From a checkpoint of a small transformer trained on Wikipedia: vocabulary 8192, 332M tokens.
Each number is 128 + 24 x the weight over its row's rms, rounded and kept within 0 to 255. Layers, rows and columns count from 0. Numbers have three digits each. The size before them is the row's rms in percent of the matrix's.

# q: layer 4 attention query, 256x256, rms 0.139, rows 39-59,102-122,166-186,230-250, columns 128-255
# k: layer 4 attention key, 64x256, rms 0.129, rows 38-58, columns 128-255
q102 088:111134120168129174139143107133102092101116126101132117133168102125129153126150153164135077116167126150147112077107097128149142149111117131161144134140131121119096095153092157083145110083187128113158100112164124163082144157089092124123134139121160133131104107128123156126138116119148133148185121114131113124092111146156132121150107134153134160133102100115095105152131128127075116138120
q166 100:121135091098125113111146141147135112102140099078145147146127083140110133128146132104141167103136162086127150146176139124147122127116116141097148117081143124121138106133132107129140141146072106118142097150153097107109144085141145105146083181148130161120123162112171105100130136139117138152171084149111100175155124135107127121110140126143107131110089131107139120111099108160104148107095
q230 095:115079111148127118143109145138106142158134142116114143102111124108113150142122157153102122181112171135133128132108144130091157147165160141105089165192146098131108149140102162127116140117119149142147118139115117097123108134137098130132147096120088119157143107103085141121131137082131095123112153127103106127154118139154142135139157116109158100089137111129199109107138135153164153141128
k38 090:152124104105127150151149126126129133103151121154099121163079137151127112163099130075122140116102103129101126136150106118124126105130150151110120118127120103120108107122120169111122112105122139132122157116130103135138086101110176129132148123149130117129146164085164170162167158146119140137085161090088171120128109110063155132087128152112091144121101128155166110095093169121073139110165
q39 098:127107146148143098140088113158086121132088120157083117111160163148111135107124155120151125105128132133136145178128121136126146142133092099073110095134165143080099141099125169110111120116154106138140062096144084126141113097135145158099141113126065122128147143089069112131116135125124134143124139069134101160135107140118121134158078107122092135122135093108150133147129079103153110119098
q103 074:144154130151092124100090125125099138168148102150128134090060129117101153126130137096161146123133129114073125127147174166125131108078076146102080138143134152166140144080154149104128144117119130092189132101076146172108156163145153189124130120086099118112115152100133148115138142128147138121107126136157123117145130132115115173107118140127123142077129113149117156164137140140139128103093
q167 099:126133112135146123120115129108114150153119120116116106111196160121108117147135074124140117130167140093111108133180148129132144143154092132141112158102114130183119099095131162130151150124128152140143142125175126104122113128152145140126130167117119051099101142134120090150140066140140124158129124160153143136097092129154159125121144105148060138139135137134141148067132149142140086117149
q231 092:107171147138123149162119108175094111089146129121170121187119123112125121173137131161148137143153149133131146131102148127133092125151131134054139106097103120161137146136094135147118144118149121148078095139072123103117104155140139132129137112128138102106107083136146119126128149124134127105089121131137107093122150115166167104135077155114139152106126122097072114085122169109143131097141
k39 093:155139159158111136141110112117140166102087123148125153091130133128116177141149100143112131133111162095102115113146116147064118121150121118110101088110130130116094130127151159160113111140113109137135109147116137134088123139138114087138134112112098113140150158117106168165146172128130159133130114120164166141130084087105124107149136109094181157096136134129129107138126122096143159196194
q40 108:102158142120142146144142092108152134162172052139165106122100140104166115127079135137136079143172124149141145136126126136127144134100127118106082125150130157123121143126101150088087142127124140128091139144132137077136120120123120098119142159093101141123126140083119097162123100082120138132112120125133142171124142109068125115125182131114084099133124115102116094102140092085161128115112
q104 078:146090132151133149143125145131133092126096095157162152153095140132127122140106106148122145112162112158119130113127065142115126112100069116115104144104147146116137121176117165161099079118114143118109160123113126131110153148109155131130168138151114161126111162146143121131116153138124125129102097101127098139155188136114183102136100133123156144121118129143132158162114157112123169100130
q168 095:167171094151142154131142133117133147123144106136138123132090132194095149126147148165147108152148150140099133103150108128125118134146127132109078114111109166099152142134102113088132154165114109107090169146123138129177141146103125140129150131149143068128130101094138082112114131113113151093086133156152121118160130120121103146139108135127159137141099153149120121120114160127125067153166
q232 091:134152135132083103145171128143105168098141162128182137141125134166143140141159082061111171144137144149152070103123160157160079140162108125087126126131138129111109109160123159123105131135089101161139129125085113115130133170126115131124088155129126158129127129179115170118132183093141169126146119132181159095121117110128125115122125170127136124155185147156146141182148174135126130137108
k40 095:131083144101106125142139140163129127123098112164121095153086150163134091144145143172143151147162121156089135144154101149121135116085185141132140167124132162119125089138140179114155121166148134134110136146106115168129140074134101180131081116148180097113123101139143133140135089141137106158089138131118148096096149110134151106145112119147160146153137153099126126142110120117126114143112
q41 107:112147143132129131129118160126167162156127158098161170106129138103162130114110145158126132137099133136145127112088152112104135156123110121138112185168133154157126087158080107101094087134111156143137157138123087091116113160082135090125106144120144159113098142100140140138159130096103132133103141135150115148171115103137128159099158105100104166150123128162167145177107113102094123118096
q105 092:144094119148116159142115155118152146140087073106150119191164079132144149121142095128122102112132117168145124093118137110126121152165064123166128151129132144105123089128104122120161086139131124140107140120156128104119089135128143130130125121136130157119135116143105115171122110101108109161111118147137131156118145090161161103128100116095199133164131121124127125148154113106096149153171
q169 102:203100146111153123127129143162104186113097124138132101138175101125160145107114112138125156126131110147131069138089133114119125144163138102123108121159123125149138120140163125133137115111133134134129083106116147128124093105110089132120103113163088091116152135133123137125139112135128108131094079121126148062155117139116097111108165145132139139093130100083163149169124164079122109094121
q233 090:106095131122093108120123176114117143146127162171124094109078136161091129145138120148156152145143099092125098101120132117137142127080180113126152124121146108119163145083097111142122124147098083125141120149141081106118084166126140130137137081078118165132143153128134090123120122156129130133134168153139122093126161151140117144134157133133110101153099113146124122123131131128103116109132
k41 094:148142100105132133153138114127136109102110124144132185149135153125118116150121138096166163106091107107139129102146115153119115142103118135150071088113157100106097163105126160149063106136126123121127092092133137094125104152127116145108125117160101143125112096143104103146095097138105103140138149135100155152167120166151099160121110154164118118098150109098098127133139148215181184097140
q42 102:135125061103109142123111138160105153104105095135132118109099135107106120091118111119097166120135146174110111142154159101135104169148100158110121103161140146128147119166130140099124127090110099137153107124135087126125139117110145137128117164157160134171157136103133133132102161103107116126152106095161085120128149174150159129135105108146097134113114085163090144126108152090087134102136
q106 069:092117169098121132103100153099162139126108140164190142126145116144152145093124115095088149155089140141115109115158163142117157140116159106103151140134136091133152140132105138119102162124118163126115111092138161113115149077128123096084108110143093118131172119126120082141138085129148142136106115131115150115135117103110130131121141141103191075144102145142133123142107125123126110137105
q170 095:130113118102101103102138146136114126149084153145099169124114129162102141133130119151147114132144154128094088108115157151150099099116132144134145128120136084153093129093101129100151107152131090108147153073134136124132068159117104101140103096148130174104127118117103130073134192083150160153144150106147178138114137098139142106112172139153113160137140120136139117141069127131134109099132
q234 090:130121148100110109101097121122153162077140123108137114057139109123127125089152116134109118093176175112101112145146137105123145118115140129123152151146109143115144103168120119136136136134143130133124156158100159127097151098144160114128138118128064132151161113136101176159100131134117125131133135098117119137110073087157119141140107137134158096110154115125154127083116154119127093114160
k42 096:132119105144183121144128123131151131141149105143124121144180111141149146131087168153092122115139124142119169153123131120163138128160111121182167187171119116114141122149157146099167120121152158108121116122141155150113120110144128168144098130126124143115172188127135108117145088139152117124160140159118163082125060078112090127088103165120135131167133149089148106138112099106111092121139
q43 117:161136179143111115111142110117121133151138148100101138142136083095147082113115129119125163139114098103103123097109133158130143085149063138135062102099159117127093111096094154129113125098104126139090148126113142147114116151150145095099159134118102162146068123181127142111128136128103104145142079100153109110138116153116117123157110105099157147157163169079091114117128116098139131151089
q107 098:118139135122135126142121109102104159092102156134140177066125114125060121096135109143132123151154121080107172131168159139105152158122101115102123164132127116166142100149142149109113204146151109134141177091129124120135118139135171114141126108134122138126108100159123114133145152149114140130092120170129143149122100132064160157159107161155159093145116130130161153052083135167139069126110
q171 102:132151171104160126167105166098125122149139126134101144141150117155160133141169141140119104111130134087127145122135109102091129099148134131143120116131117155094109151086163095190095138140158122137137152107155112183123123143124144125147121167143083104126135108118102077144122147140152126145121140174116119113093180128090103098145115119140086092141147126134124133132118106143194143135130
q235 091:080130139158066148115128138132163121096175178094163109105128093091144139158133130139165149142140111144136111143086126150105121116140109089096110155117115128164130164174146130132138121142117135133100131111121127097123114113094119114119104114116128113092091126172131127115142066146139122130121103148160147145105064121110101137152107097118155092134151179137126058161132168133114142138159
k43 100:133127093119155137132128140136101164131109146156170138127154151171129114096126075142049118136139112101128121098116107125078134121157140139152115106112141099107120121084142135083081146132138102098123101116125126128134108124163154148110111097128145111164135131115113069121160134162130118106082150135160122125166109108107142107105108105140108171117168155151120095091136127123134149148158
q44 118:119115145139089091109091143132107148173108101105155118102118078076136110125148123162113150141131099141107139191111085098123128167148070131142162084110123120135108161151100102138170097132121130099144127129169093091099127141131116109101122170099098135144117128137126072108127132157140152106156137141148156134095136140128158134149135108119109129101104075132122115131115139113123142104141
q108 090:130084163099124159152129092127165176086108109121144135142122150098173123135081121174116157146118136133102149103179055130137119121073111103130141113151102120156093148110106110131137149141141150094122124117163188103139142091138116125115111133111131145122127169143130109079111087108119150110146124127146103111137113140155166130104141120094105129140126142163087109191124090150107190071124
q172 097:139146133155119101162112150112111201146158140151143151139143151162155138120120151105117131100160128145071129120142158106155143115126137161132172157155135113135090126116109076084114135138093110122146182084130135123127093197083106121152189191066145129131137128130109134123124125123136113134148125115115154151162115111152103118120087108137111114109127149114113119114109103123116151113103
q236 091:087147106151128143118151150149114106102128112113118107186154127120099127132138114084101141104092148142110122180163103127117096115125125122146130136112145159138142137144119121147159128145113130161093125173159149149120125088137140137132123122180167118126155115124124099140145115158115127136142122138142092138116169154105136153123130113138135124099078171134151120121128143177103129195105
k44 098:144126189105100110152161122120129096136144117122093105170130153157158116102133117145099129151097083122108105127108128130160134139153188161170082145150144135154137126112131126135127153164103185139153145107123119124127146149073130153079123137156157097116133132115159166177111117078105162127158157117099137121097109137137088130178142136100134154165131143120117087116155103129090141119147
q45 123:141120132124149122124139102115132131154126128119150094109116081151048075136119092142137104125073110110135118147140124146109124162179128158094151156163153144128124125144134112163110123155115112128094175175106089149143162117173116175160166127104091145128128107166105122094127108116121108156056127159159100105164143138115144140133127127095150139133119148130088129137123106157116119079136
q109 086:109092123076152109141145139137151170154135108131150089107165101130133132142164133121138127095059133153145109113105084109126109084132127110171136127135151126097094134122125070121108146146104175156163114148124130098131164111097123112120161091129116133136127165118137117123134102119106109150120134130155135138117090145100158148119149088097101148125131132146129107134134114168168120134143
q173 101:106142115136108131099131118112124062128109135095137127139141099130186112134091103099132099200161133127083122124120149151155116134106116102154084077129152118143128146134123157164133151101105078136106134097140102180126125108165129121148136149134134076086117135138153122148134179147081170130130145145121137128145150148156137084129133131130167123107140138124156141095101105132130137122108
q237 095:155117110087200098138113138135100113115109134120102138108143119075143107155097162101112117137106133132187144119159123107139130139162150182181094132159162169083132082110124148107136102124133050135098135164091117154137117148139143147089170125127111141143171110097105140114115141160167138103125065132127130153147151076110128131144143140170139096165096102165135141083128123160130146132120
k45 103:140151044136057144142127094164149171159110134127129111129076153111158106142139112097131161149123111138123160134126097147141108110109112143154156130104163100108155142128114158119167128105138140113135162109138120109146169156126132115132123141145087148131110159155195134147099125112140143150178146111103157093171076107131106110101149134136079120134081121150142095180138095098143097124123
q46 105:130139146162166144158094119130126106097131131100098137148151128117144147139150139106148115072119156091112110119132110140127131109187119144141185138135134100078123104145132080122127133130103124132139141147116095130146127112100118088152146132126115139116092126073087070134144148118151156124131105134121150115162126105124106125158152150093097125102144109093153139141158056119143150129139
q110 107:123137119135117117101119154157129119100144155154144134105122127119110129114123158161136126129159112121113117163153140156117115124121163092100125161136165151170147167098143134150084107142138096122117151080101117104111171130169106183134104155123088093115123102117139128119142139117133137090095136125088143138089073109163152126101155124137123085105144159174153081060159159144145106140135
q174 100:120138138139118128135070141113131114110116157138139149129129156136110139145109139105160165090125139158089137137138114105152139114111161130129131108158168143099110105152090109113120133105121152122126140132124133161096134155110098120118122092111157142148150092149128106123123124095139110142132155081170132112149125139121122176169137109112090140130125141176097161095087145122102126178143
q238 089:130132097083120083076168075145132149160102113150100149176092142173142109131147137113115151110115129153138110084075104122127113131173120129085142134128100145105134167184125138108115150124137093121131139112080158130138147131126141141124170134123124122085126077157151120167106145122099151128142118147125122078113146134131113118107160113119175105146119116107149114143114070127147157100098
k46 102:108087105137120151120081192080100099136134119149164139111098143137122127102130133130091076135119129115134107124181125107166137120158148138108110152148115127120121135104125087170159135125171112148094100108168114162177136094167120126097128151129080141098119142127124162133143125135143145146134136131125115133162117112095105102111177144160111143097125148181120087121131110127149154115156
q47 115:139135116154125165078116131158157133154103146119120107143084117104171099097133101110136135123135144147112166153173152111161101163091136148146164125158154091106107127132088103108127122114109114131156138130120141137133131155130071139124169127117147120112152094108134136151127150150157061078156172144115138153157103143150159118168122123139126134165130163132123133103148121133128162143073
q111 091:165142118140108153104148073169141136155154057175094143130113115153182104162153118106104124126142165073090109141162143131106137094105130129137111106134148097112135142093110127116159164113129112106124113125143147123120156136134123121115123135118121122129144140114182145131125172106141138147115133185132125124194154128147111154118143142161128142116109149109115163150121161068113117116107
q175 099:133117140131135099130130139090152122117089137148115172110153106145105152130124101157132138138136182144135112127114093098085129161127091136131166144102098096101085102167122126151119090123075141153131130096139166184057147125127087144146115145169113139154081134091134163107120134130139090093119157121132172180133115101120120099121155102119134148116155169120147106119132174113101134117119
q239 099:123083113125117098140137087114160130111099113111111195132153140181140122128115054123133128164162134138071140121111148101146109144141148131144148181125127109140110132135151121149127124160133162148150172161123110123122168093132136079134096114138133121154129125095099131165113137134100146166131149129156171147106122169105134117124142116120135172103112124131124119118124102115126135146183
k47 094:154096102164159116123118145148144152129198134132136134167181069124132138101195121130104132144083102170153109145101154121123133115141126123166148153090156113145176176132134133110095124158106115110096121166110118161105104135137096146145125097165177107111104143131127141113092101155101150089162132133089100111127141128125095124146142110146104101165162091124146113092123102143147102161106
q48 117:114118159116102084169149105164150142097116089122165132192131166148100131144141160130109100097125159151154148165142176135132120129103191119126126161120129127148123122114144155120120123154138144153182118102134120119126126123102099096158097144178161138106116100101157108104152115117132124148180136137121128111121144125139132109132109116118123098136170141155138167139096162119084130121145
q112 098:149123111127140097135141117102134115090094086140077111090121144136169123120128114124151119109103090153117181138119190102166124137118126153140135103115109167107112098135145101142103124178112202173172138128130115113100167193137122136136113128158138097125171126109101113131147139099105142153139120137123132161151135153160154113124133150088078169133135146142160112095086115163090135122170
q176 096:146131120126130135146169106101117131097131115108113097099106133121100121128154141111095196115142162127114134113089156108125127119111091093110120161125141122099147141100083139120129124154103110130115154104140123114133089087142133109115148174131112099115164142143142096135142101130187091105151134138170096108083132118107173109135115162149124102143111115098156158116112124128129177123139
q240 095:139158127159112119162169145154091167166120100105114106121126124128102128154115099104128139169141138148112132119088130113105087130099122128080129137149089168104134113160137138101136067114108100131110115121132119102122137100102126157130080156146103103114172186134168179165133120151145128112128124124128155158123121116150103163090144127100137107122128127120108158159109099131119110105142
k48 113:145106126152113160092173162097141110130135126092148131102112129133175162144149146122101151130161119125112084141135152132090150140104146119080149146157104154134129106117160084136123092150169132123150134158136127137171160151134106136152134100163128125102103137100146099128105113115151156192126123106114125125143084147146141163121153090087135163118114152113131118117113123161122137120126
q49 126:140136075133138150169119101087144147132128134104116110151161117101099088159097111147133152129110138094106139123095115105151102146129102129142149155139143139137124099165144123104129102072108142139148153147145116112114084139165103141156106109119114116147157161139118138140129114114114146161125127138083120144091114121151157134127131101108116138161117143116119100067111130103118154137112
q113 109:117133160128113151119144111153153106147113113115140148159152123117160092128113137147150112137129109134138148122179105139171109171112126087145164099139149133135137106137183130120117063162108119157106108154071128140136111158093100144117146158170130121122145111125117099106183140120106149113154114118168173150139148140076153103129109149116110155118165176134134137105158168125132121127093
q177 108:113107154154119129125133129105143108159176103100119113112144153124148137152147138133125091137103127111101121130106151146112120114123104171105125171082096156111095089078128100176112156156118091143120107136177143120122114081144147136146144149114149116136103121145122123115129134145144097116130121104144096183081171134131132103153144105147115135143126120110126153132138095137114135129114
q241 093:117114136105136178136167156131107131170133131128113152110125144152159118106125089155129109122107136178160146130119187089135137114117111136162133130130126137176130108102141118073152115096087157124130160149119052091113144176132112108088117106125108117105151100109128147142130124091134123137139154116103155160131082150151121124142119102094172119103098146101143141153102102138126126126122
k49 097:107127149138093134133124130112111098147112098127174109114124089087131076148121181144112110118114097174153183143112124138130113130135140111105172119145119129092134098154150094143169101113095157131139136186083116095125084174144094129131118135141135167145105106142118157112149095118168149176156102072144132126126069128108135144111127088150161141106132120138125160095138137156133108132096
q50 108:124084124110128115143155135095159133103105167133100122135136109147153135164119133153160136137107114124126122111109119121133129123132148114149149172125152178176134090135121146105084107109139151103132116121138171161155104143115126108160084119121157148182179161170121153087106129166099123107170146098165108135130108106089108097144141148134115145104174140117144111184134096119166091165148
q114 110:115116118118122083103090122113142101133086094146088127120113125116154132105103101124097175123117118159101137186122110102136119143123118150143115111143124153120095140146129111147112128116127167114137156125149150130117118142149151150112116130138054146119123124110132133121109131128115124104158139161118144096114143166155144112190113176166119151133150113142163115100107120121169177077129
q178 086:109123126133144156150117094086120131112165159119101109153097145130102118129111079101141122095133090133147107139111169105128115173132120095068116175180162152067127148144109150110137152105122134148097099118101086114165169134133163148133117127118152135143131134156127078123128105140134163125112144142113109155128131124117133147117099177102107110093094105096125138088118067172123164143146
q242 089:127131142134112154163136105135134093178156110103125097111124131134157094148130193102138124107134137118107136156117146103117124148158133138096146112129130137153155134147156109110142135147171105154138153110127125128134167103074113183103078152127134137114136154114137138135074080152145128109120126099169136114150079131091132173116111131082159126143118134115092151121155108117121149145142
k50 103:122148156114096133164109143146149116102132148114109140107117127118089085100116144129108163087128140107143154136110133135154147153093122114093115115112167092134142106151172171148072147128113127115165126075072122118105126140168141115125115137141121129087114114114112088179124142139147126151133117153151161111095107129096113140098170117124144132118113111160180151084138098147129076084132
q51 109:147102121118162111100157121133105124100122098104142136165128115143131144122126147147129114109120111112146148108119119128129156127128173159119149173101148134138145119088132121076118113117169180127130099148125139149144127139130134149115088142128081100136087106121107127131089139114103124212133156171110131136124136156085131118151116121062104170129135140125138097088152096098150117092094
q115 091:119129085133130130129087138147093160150123149101171148144144131141128105118126118155158170152113162161099099154156159155079097105115126144133108122141132150141116095129085121124176103084098134115140104146132133113112097148091169161139135123158083167129138129097150126148152142140120147153134135112160140101127118180093090092144156089129121134123146144154143146129115150118110097107107
q179 087:132093114156118160130114120111131111143170119077082100130084113122100098161120118115135145116124124170100127134180114124142118156102129114132134121151141161087167099139122118118139116126108142129130124102131135170120170143145163115132101117108143176122112159138157063075134112173108164145172126139131107138159110100105111168138136112094171089140146074124080120147158153135193155086122
q243 076:121117180151126145130104109122164113134078149079120106089129133084139114127154120130129165135151160100145146101111104137129134145174118145182169109115136105144147122113124130107146144104188130130127133138157139128101150137071153145111145156119129103155103087162115129160126095109137161103115133150143119094088144153101132154159120122121124112188163124101135107102137128125090147151145
k51 117:121134140132129098125118140115143136120091148107128156106147092135171124135132101097122125160167123149146122143150112141096062113126107161100123153115135146136105120114090134158143119103121094142091125123122114158175132135115127143133178112099144145129117120136129136139113127121128162122152138091143099136111111124083173134129111144152143128089153164156088144157115210144100103118126
q52 117:143135125145112138119142145141081108146128118116133150109106084149128097122120102126157127097082134111136148146147121134125117152148115114126098134145151112133116116109174164105105147128148091151177113141108076168116128142088151121124091094162135111092080103123155108172078131139132145180151147137119102118137129119091123132132143129138171108121099086171134127117158160156084102144104
q116 116:112098107122165150106133095123109158092155122121158119135161150117132123149104110165097150120111088133150083137127129095173106130148128126119129125084129126136125127121078142130174109098147113146123144148103115101161157090098134111151162138156155139131130142170099101161092139129122138115108143095127125116095186128155128134140141143126134095132058156081117114118125149124073115122112
q180 094:126112177160139076136121109127105096114172122114086148163149099164131128129155146116091138149141163179156140105105157152157154125106173147141113128116131131106136093099177156128162110165151139113148119149121125140130127139117146156129127152091143136090125142155121133097159140139130135140145133108131130107165142124142127100163126114110130143135103096095116111145152115100135165128162
q244 100:131117101110114145144128139124189126117147132145105091140166144129138170106150169146138125106111136100090126151083112144109146137153096122110127089170113102122119125155085116166118143156142120138119114166095107146103103176172149129158131117146149118143123135133095122122167125140122119129152111158090170131096160123108146127131131081032143115155117115153127137142155093122154112126108
k52 106:101130114138127132093126102139148137150157119128135123142147077118116109158109145146117121107158150165147066166120083113123135149118120159112150121137125131089133111130109100117133112141132109135084142117131171118167124148131140134102138130147072179109164115128083120168145148164173138096104131111160118139112109148161085101145166120087109122151086113148084084120160127118096104098132
q53 122:112142153114081116126106138136195156108127161150089128103107101111145129128150078099154109140135118137089108100105119100134089111131136123125138123179078135093148152157099132123122095118126144099132146144128118173147099156126138095130146135103181134104148109092112086142112113128101111116102120145149105119148131148122154164130135102105151121127137150096107135202135151135152110140117
q117 111:136126128126100121111083108133138151133118097178105113143157103138109156113129100137118108151157099158093154144110113101119137137136144127114130122153084108125112147107106084099109122167093107133150107148136134171143153135127145153121163165094136139119149116100055134099105111112171109092127121145133126189119161095175152119185154114168161139126118120176104115114097140131151184089137
q181 092:076138150157132114105124121154096172132151142148127120152139123142159166117144097140099125069124115144152114140122134152101157161184172132105148134131122148135119118127120134116087128127165104114123095128114107112174149179097192142147112158110120105097137141095133177145108141083135141153089103135160148092101126177093137128115153130099152175094087092129104125082144138125123074181127
q245 088:120108129136122141142133134146099104119136127131153162159084154134148163124176166118159107096139096119102116163152130135093103127129116124074087169140123158120112161110142139151107114159180095144109128102078146146142126139190102107108122103119113131080107129126114141123123121143148119139096129145141102143156113145097113125171117108127131121116104141168093132109143173128181111151111
k53 123:134097170144133128128096117129205122082138122130095123113099081111140168149121106125135153186101090134069116115102128110106105122146120128122131151100123165116059096136130127147149139121123149119099159138150158148187125142134114167121146145084106124126129153097110151102132121111139139125091145125138153140130136156147181161147119130141145129099138168166093148145127134143125106102123
q54 116:123111169093143156104193154131154152185105124140068130162098132134135127139098076102146146138096148103174090125145124133130108145149071086163124126148112111095136121139140173165164132118121095112124140102116141136142120134157188092138138084121110123098082133130134178140137132114138110126123118155111124152076095118146099114095084132160115122133141140136139093128167114137130089115137
q118 120:117114135088127172134145098125119155188102141165139134100141135145129130122120119153161106164168116164099162176113136160116126135161155093143141128135102121138113146099102140119122177120117098114143110049156102166098109154140134160131135138148111100150157089105157162103140108171098117141120114088106110171127103120160132136136097124109153165155115086171140119123116092117154092145157
q182 098:101148083143104104104165138120118141079170121129180138163147089078155107103127133090105162161110115107129118116122151147142124115117119133136120114163166130094131090148112113131153106144129139109125117178143126160129124120118096164157129054140143170147123160130145134114172153149144133116143105131158119133118119088091111144143171099160113153118167119146158154129123126105138170143138
q246 097:124151084151122122145144175146154088133142133105178103138116121123114137157084092135069172191140155166128119106113103097164139170166113156143122125115130101141131140114135121140172116142166128144126130141128147137154127135116104128132129146149116109118148126143200126118166163124159119082120122107130156126090164162106132101118130117172132113128123117130144137120128164108091122109131
k54 094:174136117157152119155153116155128179196124098146098146111158090103121144109114175098138105139124161149120157132141147146117116106111147102158143110123138083123116103108131108114123162121109156108150120129138131148100097162140100156122133145146126137169116145110147154139171132175171110128148099158148156138122132117133120112097146176163135125130125120181118111093119128139149123153110
q55 119:138111111111160107121120151128113169149143077156117144129125124102110135150123136129100155126119120103114107157087075166173122140101115169102151128125141160150112116136122164101122096133130162144109132104136126145155143138125087168157168137153142107128105161179121190148089147091139125096094130154106133121117122114119113140130150116151144152179104073115131124139119124151129147135148
q119 130:104152090104125137142130131164066128152125110115147113122138131150083091128111170189182068099140117112124116072126145094132096158114180121118149153139118142132152098120144123145116086104123123130124137178127127136095107113111124091159133111111141113142127111171129135159155119164163138099118125150134123119128109139076134075106121135142105133129122170131138138112114107125106127140134
q183 094:097148135087148165126127150164148104138121095165094092120117108108134144145113143150134165131128142089124146159123124164108130141131154110172149088136151125073143114157142189147082110128121122097136102140105140121113139112089181137109071139149086118140137150146155172152126123112147123162102122070105141099143113124150128131115128134134103134123092125094128087144117120146127132094166
q247 090:138127129158146119140120129106124130123116114127160149147123166131108134107099147169109121153135155171124157130161107145114110124104068116087071135145131155120126121142129120106152121149143180142159115104158129138150116145173120102144157070140122168127161112173102088144125136136138185096139112148092155150141194144119106120136136123130117111124139137106098122113157100129124176110132
k55 112:114152126126173137143132096129084094111168158169099138142098129139130094137117132130176090153137077162119125108138148163134111130159144117134153153084151107166129124083136100150122131127055124165099125137126121135108133114093129126118129125129111107125108105128151119126118099087106127139143102129068140131145140110138102106164162090090145149133111141156141126143108134105113147131144
q56 115:138113148130127140106109129173131120083112147180169175086161096151086114124134132077105147164099099120080103088127082130148106120112135113157151153111131148107139099145090127162131123076124111101100133130146088154105108110126135171174112138120160130103132128168144151116122094093144107134136122135149163131127122137180138163122108143149113114102101144116120108152128164139133132144148
q120 123:122142118097151135124105098126085141147144146140143168126138107156133067136115157118112172108117196147143145108116143086141132165107119141107139111125128136099139146165098135183138140150092149139158110147098107132115134112153107115124126140138126153173143159149127146155167139143098135155099159159075130104134118120100156107101123135142128148155107112114152104087136089139121081159126
q184 095:129122101173124105097155128123157179141100126129143113128116134140082095136104104125097111113111140156122094132119125078143142088088117085116123131133122124126115100137102121133119124103141129102121149144119131152126133122124107151093138141128153113131140127100119063183125135123163139125155101169115155151204128146173116117138141085088142105112087092145136111143116166157130161177086
q248 095:152147135126179107122092135095155126137117127185142144120134181180102081144138113133119148126134124120111106129140190103121112125135150119101100129113146117163140131148177112110136123109188104133131140163141169111105115141110156089114162152103163121108139111162113168144105102189132098109129127140157099121123145103131143127130114128120125131121108178154113158095111174106123172088095
k56 106:134112110118126101110120091121111124154156146114128171119096093167106103118104104115179144141091141138157148080143118137135143132142124147155161119150133162127125084128155133120104141150124109131139141140122093124152162167109106092145122134155117115128127083111148084125117131104109140111130152120121090116138133149138126131072144103119091127120148134097157132141180119143144122116178
q57 129:094090119149039136148137112127106175130132149134130115132111123133128146176136109087096152163139119141126133122175072139155130115101149137154113111108140102092170092141161069128125148142140157161144147109172132168130115109149141131141126155145151173136157122122129104158114127133129135153119116134127145164135141141151121162144128164185081134117080108145148126106115129153130129136145
q121 109:120127153122119087192106107148110140098123139149103145159149176159078135163078146157119167139164141136131079158133083123116106131074144136151124131106121154110140109172140159113132109135119143138115128152114097149109138129180143106127119154139139129140140118154145158099124099100100104107121096151173120097123133132137200137133117154092152111152129147127117145088103113133130124099151
q185 096:118097133123148125149106085116133165161108123110186118087122114171145163129178140097161138171122109134152130107087116145122114130093135145147105142128141136134141132137122162124108130150118108134145125146127127143126102119132106130111092165161111124098113190125186083144162145132131104169068132144083067136139162128137141135140155152143109128084170178091103135162123122169148112153160
q249 098:113102150105101154118140143164103191118143108103172116114118105099134167120123105157110111095119139132120085119091123109125144138129112144119113106182115151107162121120091126135106151102110127132151158144167102127103125126126149100115122141092114127151117120127083160171110169082112145153123131124099142147167141153117087106138157131104137161068105102097193110117094137111121124151140
k57 116:124103111121170106107100078120117130101147149162084151144107167170115131099121105134156133102127117154128119131142130127166115161083068140154099146133122138143101128158139132076115171129115126104137152091098157158110151142188112120094165086083112133137151112117149115094139121133105128116137120135140122113135139121166088135153143124097157094137155118162097127119106150145125158111164
q58 139:101140183127108138108065134105122118125134163092174156113132132101156104111126159113143099126134155149187104148164141097135141153127132148083111151128133141170144100147102175106165097137125114165128097117092144127183083120132109121159107149130127128114140100181109092113141117124154134166096125156137136179125104117097113179117099069153103108118169162137138134159176116101115096093131
q122 110:112122167071108148127075147112109134140124128132152127164140157093101137088129099158119093114121105164131157117105109120092165104131098138170076102074108166119113093122119096092124099207117115149165124086116151135132102146151127124111085100123110166153115093127093153133132139160145089117101121133148108156084121104155138132109107100130132136111134147160133093117126106127118151111119
q186 098:104157120161106115143107140110158121068155113155174163132100141118091118146134163114130139076137140118108145123159149150163152133114150114118095149129135125122142134157154154103101122116152131099115153177148116103132134132094112163113144113135125128115109132122187161171134144100115134082166163164157169128120130131115080133148091123116103147186187132139113147119144126120106092138121
q250 090:137148131137112117175152134125065128102106156118122134090136122173151104145108157100120129119134129172122151145150129122197124141104123119077091138136132136138146100150149140152109153130107123144133112126145104154138178132152129129127148128161111118121120143121141132139113150099188111124141112125179116164109128118100128123115117147129098101111126137117131130106097131097119107156095
k58 127:173079166086083092148129170107126073158117140110155152136126079117122152102083122071142095132115135140127103134121117162120165128166114140182141105109107129128146082091102145111175102118131133121143134135118135116148110140185138131115171139106115145115151124088106134120180125123101113150128135130173154132131195116133140165132108114091152145121123104156120136116158142121095136135131
q59 119:113158096129139131105105133117062098146137156110133081103091129103125103117127129147143086110114120167113129114119132156151115127110137132133128161121133139132147091115147166099131146118128116169109113131138134067161068120114176116140109125144129151125121116159112100175148144175163157149105144103127135121096156121170123155152094111163128099109120100117147103087112091135114156150126